{
  "num_hidden_layers": 13,
  "num_key_value_heads": 7,
  "norm": "layernorm",
  "qk_norm": false,
  "attn_scale": 0.125,
  "init": "normal",
  "weight_decay": 0.0,
  "warmup_steps": 200,
  "decay_fraction": 1.0,
  "decay_shape": "linear",
  "final_lr_fraction": 0.1,
  "max_seq_len": 1024
}
Each number is 500 + 25 x the weight over its row's rms, rounded and kept within 0 to 999. Layers, rows and columns count from 0. Numbers have three digits each. The size before them is the row's rms in percent of the matrix's.

# layer 8 attention output, 448x448, rms 0.0357, rows 364-447, columns 112-223
097:484454503501516487503417517510496548482512474536497521468501512499516520510530466491472518488486518539525535473528465513511558501465525522486503534473499484504478500527465505529522508489500513512491491527524506511473465515522509488521497490507484508466519471454525565492488534451482508472458540457488447484499462474482454555531471507563
119:494502504483471436534479496455448503547494446505487485499516485488509487476515459516510487478501507508481489470516491494514500503487493485513458515494530520513522478493508522488480512521506503507470504488502524503539510517497452541490502520504488517505494479465506496467468497449488479507497511538536525469495458469565508470517518492504
100:535531534483505533454521477521555513457557508534483530481476534490511540474539496480523467508451489496472477508504533478533534476468466493533522518494520542491564493486468514486503460517488497500484477514546452473508484486480497474500513537547491540462477487428488496468513502551531507500504514546476513519485512541437493496490588456502
090:440520498487503508458497490481501518461497488491507493554506482475504513521507523497523521481446509489502523483522490528497520495473464546506494510526504441524498516530493478498496467506532484529477523492486460488457458524518488482468484483508481474507512525528456518493527477547481524447513525514473461494471544483473539515478452476466
097:555518523527543551446515492515491493479539460466513495502502494488527501488504504487490527484510528491516504482488518524503490489476519488510496508527477463512516509516477496519489478466524482487482472516501505500511494487520501484461463505451520498492461480531510464463505468461517500530479492521485519508551461480457469539475487567534
095:551491515487526451545488446500518495504541497490516488496533504489538484515556449511476525493530482469505520511487499514519544488505486507477469498539472512489489529521487470476466498504490529503473512489490497487481519520534470512481492489499536455493535516530469507489467533451591460487586535502481464527494512502473457451563451440517
097:529532489487523528475511503468537474460596517517500503445499474518480470517506520513497510490519488492510530483488465479531451498474504502510522528472507491495442533514498494489523507504538484501525518529514494490487472516544512525511479537481467479496493435441486518486529552462477479586483552605463464503490537495533486468511492488499
101:470508495487481506513513523538536457474494483516492488460503535520482470477480488497512498513484527465480430517484514509473460477510472492502462500496489487511496478520516510520503498487498518511479463489473480503486505533507504499492466451491571497521512462542435515536533530562482540485445525531452465480543502416528518511474553562542
096:497501511451488502479483507504506506557516489492483482495485455493478521489478520455466477508473523504493501468467477511491500513489496474544511523500500519510545503510483502507513531491457566511500498538508523524472500489506521516458492489529466429467524478495472500483482510491503546526516457507513467560528537527503502511467464439540
099:500493532499538525535510512456487516478464508471499465497516496493527493508476532553495474512495534460528494518495469501509485511547484514499498496505510524543539517439520482503511459481528497488502512511497492484508527457506468473501493490502459505508498462505471538481499529477477551523535526506588494409519554481499484509521501457500
097:534460486494468528505479495472571522467491557530487445478489517503491508531467513543469496468495476476500532481478538513521493528522497506487492483472501545534516519551513489502482472484500512475496486531487507529510527514505521480537523516540518500480511571532493454429471564523494470501525467489460445472461502460532581467565499478508
100:482481468523576529489524518476479525476541481504509527526484483506509497489531461501464490506512518523485533522521486487477490478471484481485518531491512480570519495519531488473518494525561477492493487510470480477466482514495513490490507482497511433448550506551551498450516477492398485443481494540492503497524493548450461474511456491486
092:524487481532509475485534472525543475436442541528475503499484506501485522491486509491525477478475497479519488489479461522526500487451510472505511473524487540535528524496494495514492497491519481492470456496509502508507481466508507511473499499561427462458481451502510469520501511525569470532481517480486437498512494498499498480537461488442
101:488496513549522522495517541545542549504471509552519503514500495510547534513529494523528514520470471537467503516532538470508487516508529487483512478490471493496502479493532540492488516472484490525496493485495464502510495477535502508521484478510515490520516510475470440454547523492505544466494413549503518460532501467483488516483523506469
108:462513482490462488509507469480454457448499562482524531466480513507516514498490509508494493516533495505544518504531511532536477511484507493498505512489497509502486520523508500454503510508478493471512532499499494507500514518482494521509526513581504475500449476484502561462521490496518497449508524453533495558497480517526525500507463438494
097:509469524469555515462463494492479490521481497510498477525540507457503522519462533519511504492497492516496510517504528486510472476483489524470494499540518508505542500479517504530474458523532519519511482550482508468472475507506531487524527496499568497462530515532506456515520507416516464473483546514493514477587521463466515543543562477509
099:472488507468522518474504518453539531508470485458523496487512510500489469540512487477500505414480505502519505508500478498478532509522534491474539460505439492503496520512488498494479480510521494475507495509512502495509449502498466494505487482525503510494546500477464518502577528503561494436430441467488497521515446467455534462500502497508
095:557519528510502507475572534479465495481470491560490490516478489506518514459465501463507482501536445470504516476528452523485516462462517505486478506509526514483516468490521487516488473538495450533513472499498519513497473459516516498505441457492491530528477442498505545507541518505519473503463516449534469435442487453505520534497474516540
097:514472488498461510490469538465551513512523493475537482505502469489491499505504514478493489529489500487528507496520456465497490541514518503506507503512530527482501486527482466487490508455516495501502505518541507517493514479553510482467538505491489491506479477475456469504536544560471525547534588505495543449480498486464479463542463515516
102:536492524501493485467488479511512483519514520531468519486516510525513493525522538506517524499495477480479506515511503496496487535466531500460513516502514515462513528518500525517483483509525448501466462513523503498507479509528488469490487477556518461495527496508499492490471525521515559520425553587543474521529492470505487521457436511566
105:505498488529551459450496493531496558457512571482481496471488503525475499507488492513482508482504476489519520501509483505522471477498508516457544513532528526509500513487481484504484521488474432500504500467470534493495520487517520505514510518502502537532469502524492510435477495515491450484473563458449479477529526516451500523464501401514
093:541476519495539447532541515485458473472488542504502504552524477515486543500487489508446529438490513518510449485544470496482495469525492500462494516510508551527510510499479466518478470510517515453520514519509531485495541496520510501507515472506490472533552489497548485477490446561497491492490458479454409514467472476477440496500471475542
099:465461522532482503547530494481498485535511473465482520527491525518501501480521510513480501512519478528506503460474481496513512456531505449503516499508509548491479493498515488493486497488501483492474512504508517497523528475504517508481517492441460501515483557438505517486494577508435468554564553522528524549432578520420537516463492516482
100:502463432490461567506491514495476552473451529502501498459481498507543498499497526537494484479498529494513512466527493520503489552492511485497497489524489488496494531525493464527482501527515473483466515485508512509512496516520508518495500532491527512431432525549449513509556510436490539480498455474441451493418520493476522538510442465575
099:512517504558497497468518549537509501515436493503482465517476480491478536516444480533485523484521508532502501448473479452497539505505481516473489491545511443482470506489489474538464495490478547462515533519535490527484473485558505508488491504495533461543508476555431539487506456475506558501477521462480538480534523500513493464458518528503
104:497512562518457465475543519511506448506477527550512510491459491521517508485484523510512497498500537500491460514485475480515505493478481500561461521520491505500515495496477505522529504490483523462504539451504503500500496465503524483510505525523528510440461447577547469463498577457485497508499512470507475501574516464550520479465494517557
095:485526505531494494561487497508474506461467475508493494510500495509484525496518545509531526538529527504509554481486526504497498497500473506512491533484486464471489464516462512516491482515477519487498518514516521497518533491507489472474481531529530491464501534509552531506497538469544554463536469555506419497474500532488511495479512522494
102:479517513482528512540527482487470470456454545456463490504478500476481505494483459478534491532509510488501496496511480483461500459511523492495494471500533498510493491490512498514462479506536479501498487493524497462464499531529543522551521502424474473461452454489515428524474519537530481474509478467469490486456531497490458552505541510460
104:485496528492489478449478506484500505450539490520534490541491496490508472460503469479505520451485499491508515526490516486529521525511483498487519479494517517512538481509503471491484552491527561461518497538502489509548494479499478518493528513518503518493510522475464463476449453504498468455542472495499514528517509456498488466477453557467
105:461526519514456495502445510505470444517533539511486489502480466455487515504500512498470495532523523499472508490515510481496509510501475517518514497504505485517526462508478481487520514472531494489523516514509517517477466509500517454506491504469472482477425542465518594496567474577566454445516520535544503550511471497541519540534527491524
100:534528559471534503500532523480485499498519522531482469526489500530503497502521505512510469489534455533518523488505491481503507507481492517501497484469454506518509486490516539512513530541502532509487497498524518526554493470476501502518510501441509459437506470482477543479529499474524502525478469565524498553569495521497490509512535547537
108:469481471513495500476529488523528560497522515491552491511501500494503542521480487487486498479487529522502529492510495533512480495535492517507486536501487505472510504529501478480508487478498519461475525485497535494484489499492478462471505538563512533480456546485492511492483474436485501483533480465497543469512455540494449512501521509472
099:461518451459512549478444537513505508483534464439540516519488456518530474532498516507498502525500510538533523485540498478508531529530518469491494483500529502490483502499511477501489508473510495517505529553521508490496503469494460483493513492526521496539427518445547502520484537427452403506475518545519464481506491553522485521449499476540
102:548481496549480502559522451498530479476486507451491519504465510500478514526492514470497502491545511488554490459464505472484474501523502508498534464500523502534491495518473473528493482492471528456484483466526515505484474516519492515511484511513469461525462504467485476530532509539472450492494547514570509477460513489514522553475529502498
101:519515480513518493491510500517510479489511481532511512508492501498500495488482484512532497565510493483500487509523476514484511529516486553489486515524474494500501501533468467481495501505486518495502486506499496516517519511486513504530524476437509499517515436552492533529486513435472499480483485506459532515423469469401460499520501547525
104:534512462541511523477518507519500486492425461526505505486491452497487511494485481520526534472515485492485482460517485521495481474535511504495466489462509512491530522500481541509498510500519528482460511504515498550464478520450510424537484493445556545545475544453492513550504479473534506459488480471512507470540494554491505485526537455588
090:475538485483479551510469522482482499479531490488500508503514463481500496515530531500472502497487501464518438519531515484540481512524513498456506484528490467499457514477479522471469525476480490516508447554511482470494528544518495515500532520491483466469555479448538483480440477554501551518491511525515463462457522508455517499495510545469
102:511493456517500454498517498482512457481531527485510492509512477514492503489501488477476517522505535539490534490465507484461488460504510496530501511530517537498505509512473522503505508497501482477454497508494506503520483527530442518480513528491548485502509519525481483542493451491470536555459446548496458481450490507514519454448564482456
097:533447526513478463459504528490532498494482511459477472487507543510456464496524509520484499502488485483516491498478458500481484511506462515476481503538493539499491537505472510524506518502538503541482480495462505517512518520539516466458481462509535476469491564506521520477466485487547484511519495435466511504501525571555506460498462485462
102:514521498513478534523513552558459557524519503503507493466496523557506478510467519485468492483473495482497476516524521514498504528495463482501492553501492525472487501528514500481511491497508551498460476511496534489471499510488513463516521459471539520477469456529454457509492514502561565497524510516517439534490517488509477458547518495531
101:489525482467484507532555550477466514495541526505475505503489475522491514521498465498511485494502464471491481460514488504497548517459500515485528493498487502506502504484492511509505478471475490531524497491516505511499517489496478486521514496526552450521565502473460467466448525500547457497493448495527499503470439541531520548535480543470
102:510525497495475549509482509479501533507516481500535501521490473497519475538457463493469475482494545491522479497516508518467479491519498481493490472480501536469472526496485497489472524535535489459490515482510504502508488519481530467486532537487528465443502472497504440485512451478497478536535506466548537503454513451434520508484534533493
100:514529519517460533491551502553495471495494495481462478509507522506518457507486514500546484496511500504468499514507478495521504518466511456474490491516448568479517482507480495516468490484495490503529515493498486543525534497521464475481499504491552506511520533506477455529488543529510497417473518510513481493512499561479521530522573490497
103:530484505535475534525552467533467467481421479500488497507500545536487506518531520509488546469512495487490503450474526489500522514516486493504474489494487506542479481487478485507493467501500542544483488495486516492493477518512497451470473517517493463529488576500491526519479504503463541507475530525492468492537500475443462483529511545496
097:457544555480460522526549461484493480523519508518489515524512503526517468566483516490478489501459492516513500507483498504470479491509517497534496478530495473506442505529530496495520518482487509477498473518487517466497518536459500513513476484478426466491541479484527466530465440420450457461494515489506485556501562481447453483517511511457
104:510519476477510463491477515479599527461516502523478513500508529527468520505515524510493507502542488523478481482483472490506489500497486496488518501473504513483478490519515492483508519512495551466509515510529506496509498478487506511495490528498487485568559529515492529499447506526469537469493471525438534475492425492548528510468450557544
095:495481516474481500487529468479498521530469546538479515536495512496514488509501521525471505542461485504528477496453487547488492527485507495504504517460510468462508503512516500489494494482495520489499494495463495481479486497492460490482504487472505456503477496504520544477535447532512479541463528424453514548479468499563501455458479422482
105:531542479488540530544506448452521528518515496482449495532514534475522483522500517500475504527468479485499531458470515530529500490509506491478495508484474492519477510505502471517489530503511470499472499485503464471494496523516574533512537465507464446503491521515466502445480506503512467468484522492467534539503553492465489436427512492451
099:542552483449502498528489512504487515450467517540478489460495485536527501517512483489461482486496530508499461521453526492485484495512508476490464520492498497471514499479547459504482537479483508509462477535478512505512487505470481496489511500454485471502478512481545490442587530467529446574441483513485530486509411509517526481529456520497
103:531505474522535501480564501495507512514461518491543454512528517487507504491501488501471496504489483501535472467511490510479491494487488510502501536464494488499499470524507480504515494493482511485480507506541512507515498483497508494524500509461541553504469541503472469482513536475571543507435418522508521506442524475396472531411542535547
099:494452480470505489531513535504488503516526473440514521519495505500491511535506509482504538518514516480531510506505492530469476520474460510475518480516531475510472484508490509470488491532490507479485527534497480501489477505486501510477500525508521541531495509436538451517505490556504497525519480547491470504501492500458528550500572476492
094:502500503460524512496526483503530522512470497467503497533507476490499494491546493493526495519492509481516495499547542489506506520490456473485496495516519470489534512507499517471530482525481528503500494505523511469491494500514495496468507533519514525510527553460488493530464520539525527463546483553539492516525459498471483422476531461485
091:521522504528512453518473515516461538521495479432498486491505522482490470495483480517494470528497503480477510507434494488470487509471530482472501524537543552499485509480534484478484513483493487496495471447489502470531485515482474492506515506548472487478477527512511466475513540443495492478459475515482546523494495499490479472539530473515
092:469462547504548490504548512514528465456508525525516477496512509464532523499504433491545458477506481491515477528433497510506505533488468508479470480533527501482550467508488462508501519528536468506495482499499540470486505542510476497513502488522540481471455570516515514476464491469546456496520465573533503525487465493552485497512502501420
100:462474508489508528508477535482470476506500504445524534498494524495527503483501477525493521505496489532495502472520499498476498495510503482507520525493520489517515519478465466521520510521489540503471460493456492513516478516496497478479504474504518458476525549495445471490507459512496511542514570505526534512456546445518555467446501429527
106:547479487511480504523459478490487505516477485495512498487484496503506497494535536536517480476464487494510500492511498512483508495477511492506515531492484469473494529462448483486483529487482482463473545472492487513521504509516484482493465511482480474478581480481459537520536496533506541466539520492509556515468446548519529478541516498451
099:496482511463513537476479497517535497452530520451423489478483470468487472528463536504469490519500477512502513471501477486502538509482530498484476504511500464479541516512514525508481481492497524482520518501457489482515486489522484504553528451563423475474449505506473560498558555485506442489542518481500505455555457486495482539460508492521
110:509496494496455515472453542489470531478508520474508472519503507499522505478506475544501501481504505520497499503492512508494466546533522541484482511499503500478487501517495494507494503489498503493501483479488526474517509497484491506484494493471446481487510454483584516482530499485565523522493523512468486597503437507528489520514462461570
104:453550469509481447559491511504487484492481509530531499492524491485501550491530460503536488477505503529493522475522496503519529505496476491493490529515482493519460443521494500500528538528516491474463528479469566472495525511480517492484466493512541520513458535501468495502472475506440508507537537525548549470492461490470451460565531501587
098:515494469499519538513519439514533520487511523457519524479522476489474481542464514526503497507540512514506484518483500499515473500530481470480517489495514516525494509507483526505458510501472473455519474505499506485491516492488519485510482523474564523550489510499501457490420519530483529483454455501443443472492494476503468529493481507534
105:486471469533528509483511512509485487442484476483491485525564457495474500509470520519473506504474518519517518481518493527542500499498455538512461544507513532501467504514510509516493507511498487532515495482513535549496503491531508488499538511499540499497457492556423505461521520514541512542586518478510496466537510474493502457541497492514
103:440476484563539535504562523449491486534495481476484490498497462504495470516505500519508517509501458454502509518504548516474491499477471511465472473525482497464495542519533462511490528502476505500488527503507480488477516435505481512496505447522493472521492492463536460467497523503466482453458491526469465458480497478539476513493481446464
109:495536501494460535499480493500486525522509529484473485498523482495473481491544509486486563489517513498477513537487492490504505496467510492529455536505499509474512520534470460458496525525519475490515487522502549477493474534512482503490546501499484504533435465494516472597457472526495460558552517551503513508520495458481498481502461487433
099:512497460485528519504438486453495492464554526507503529501526518535490498559482501462509504505515492484495475489500481513473490509516514489513500492504453493537500507497534479468550487513503508516534464514483525506521479473518502504523508464551505549485402510506422477505481454469497491525451502536538481443474461531512464548529503437460
098:521536539562525526492493473465465533554468542477524512522522489478513494516483544513492518487486523488484488513500539483523489464519493492468478508517513505530517498499519480521500488462513482482507503523454497492481510524536467493501482478479436514540466485575531460575507535569489512502489501491496453509482502435459514532463485533524
099:525488501475517503507523489553504473526455493522492516469484493519497527518515516489476453532499484497504535513489517490498533514510504505487492538475528519504524503494488512516509477485470482513497521512517456495508516499485506504478504529495472499516498429487502478540517482500490576514527482471458555523543476490535460519497487493431
096:521462500460516504466499534520499545591456534495474475493483491494513504559478493488520479472469465506521503500465491502503474495496477511504517497474537530490490501485538529504504534527519496526471525527526506505477511462482519529504512539553581480511486503494490537517489536487498471492526476478530537472532543514521489557548553410557
105:505480503540498571482564478465524451470480452520492502466494490536501502484478488486509490491506470482507520485505485481563535495472474497509506497511496513507507504503511485498473526528486516514512501535516499525500475492491505489512511466501497540480511486506513549542513560527499475447568483494486414505541473546420502514455471502469
105:473506476512526475559534514488493532503474485499508509501482512540475521508438487512494502503544502495497496518523536507474507490497515482505549463459524488489551496512506539466466484508522481497495500506483482497513485462471463458488490467424535459447472515519459500487562522540505456510462532507490485527477514513461480494566506493459
098:573485491539500522523515520549454438539490522469515483540493466496508470486494528496531488486543485501479503508514503466496505491515517516511469499541528463518484530523520512508468452503502525456480524511529466484481489504522476485526515509564528530518503448511556499469465506464425510468476529495480492489446490563535471518456461486494
098:481521462467478535536486518451479520444481519511506492502494519525504509488482490491512488509473491485535533473473494447500491523505492520485464478521502521502504484469494515499506549491497517514484494467472483479519529496551547510541529507513467540481463494478546559448456504478502525472488548553467504473544499519497519508488514495489
092:538476482426501499503519463476504538506467523468548489487496498474453499509492492484526510446503469529517464509458491466471511519512457510481468516500515495498530530512521546553519491524493474494496464519499501536508479511508541453538531523523487473509565544517476470450461487516490452539482492481497524453512534538505505480527504491447
096:497497528502470539493524550494500463508482527503519504506519473510532464486547528497491502474474474500543512498472499492472516511491510507488534493535492516465507500513501473503496462496494486512514482491525487478527475447540513487486511478509525447456537552485481479511520546448474492498442545499510507462520476471485493449535525474492
108:543492466509516482500483478496512482468490497481498529525521545519516475522490516524497510505504493482499509545501494537504531483505521519511521505544481499525483486486507486503499480526547481478485511497511500493503522522483524507538496473551500503482488432494520567475482484540485578482517595527505449515542515487551537442506493521520
100:503471458507469519514487484495529498529485508538468495508547489507493522506523496501502461542476483486504471479497537515490506533498538475520514510529496470496517492483454508469474478490532497465532499508490498487472507503518485492490492511552453436474463489499458552472478523520560438498536507505408485526439510495501525463552553516547
098:506508509516477511512480447481534514514451486465482518498481456535493502526475529492500495528509511522533472481492500547494489451484516474486566495507522487474479443519487523456484505526512473484502533477535522482496549510502470538535472527494494482522506532464463492456431436547483509481490446541454493542448522477444488480527508461484
106:505475539511419482543535529483480477458559486547548494510517510502491491489512518512508480500480538515495482523514471508520479444515511502475482531519468531499531512461518486505538422529503478469480497505501483502503499536484501510489483528511442479541489532479484536501514449454532517514489486487525542462514504511490491491474483528484
100:504480489496487532447537471518477445522548479516493499489542530504500476475483528464498446470467496510512515528514515515459481477469476509496478483503473519533501517484501502495501472457478496505509505486463471499477491498493523477499519488482540528515472521518494486482532528523500420562474512422509482504454462491498510472443494528493
102:479473527480467445517495531529498486504437489485517519495497528518519515541472530482517546486544499496495440498496502503512501494559511499488488487522526503515457509513458511513546494504508500521481516495516536492441485482496523496466492489458516442487538524521558536504502511494523520536509490529467499479582494485479517473481586442490
098:512516540481507474549502548470521474431485477529492502529487512535507535520536534491522508498562459570503497470479459537504491473508488501500488522549470526486492508513501504494500492483498524508542492510494520489489521525489513509498516488531527516484474452599513509508523499528489464509452473469539534515461475489503484516451494457560
098:491510578470500545477505490455509509539496490460489479482486498489533473516485498497480497525480444525464502494496506483538499478518506477527503494478533521496539490495500549534518498472489492485469475484507533465490476515521456507496490543535553518497515557470501444476511484518514479481521558479519507478578428510498490518485484553438
099:493471491473491521494458469562519518500435508493449505508530512472472495487493497484533481532504479493495506473534510524526479509494525492467507505525517491460484532530491490491497484506482526491516514546494520507501485493521500528537525508450471508485488522542489438496546540549482519489510446468494564555525490431503497538567487519510
097:450486518443495464532469534506541512487544502502484523514503482528536510488526513504537493525510517514492506507515474506470489551503522470502481494504542492491493488528498514511477484491467494510551510526515536509493444513506507522479510466577435498515457460535520464592521481489445496512411461464502484470435494497561511503486540489540
103:527520491513433497504475449491480498465490549479468487523494503512501516522514506492480484457482475492495526470500549508515504511491492482508455524500508515502485523497454493479527488475503516512488517484480529474505520487490478492515531527484538508459542545511548508478473543486496495527512514489516516500451482470525517516461476498477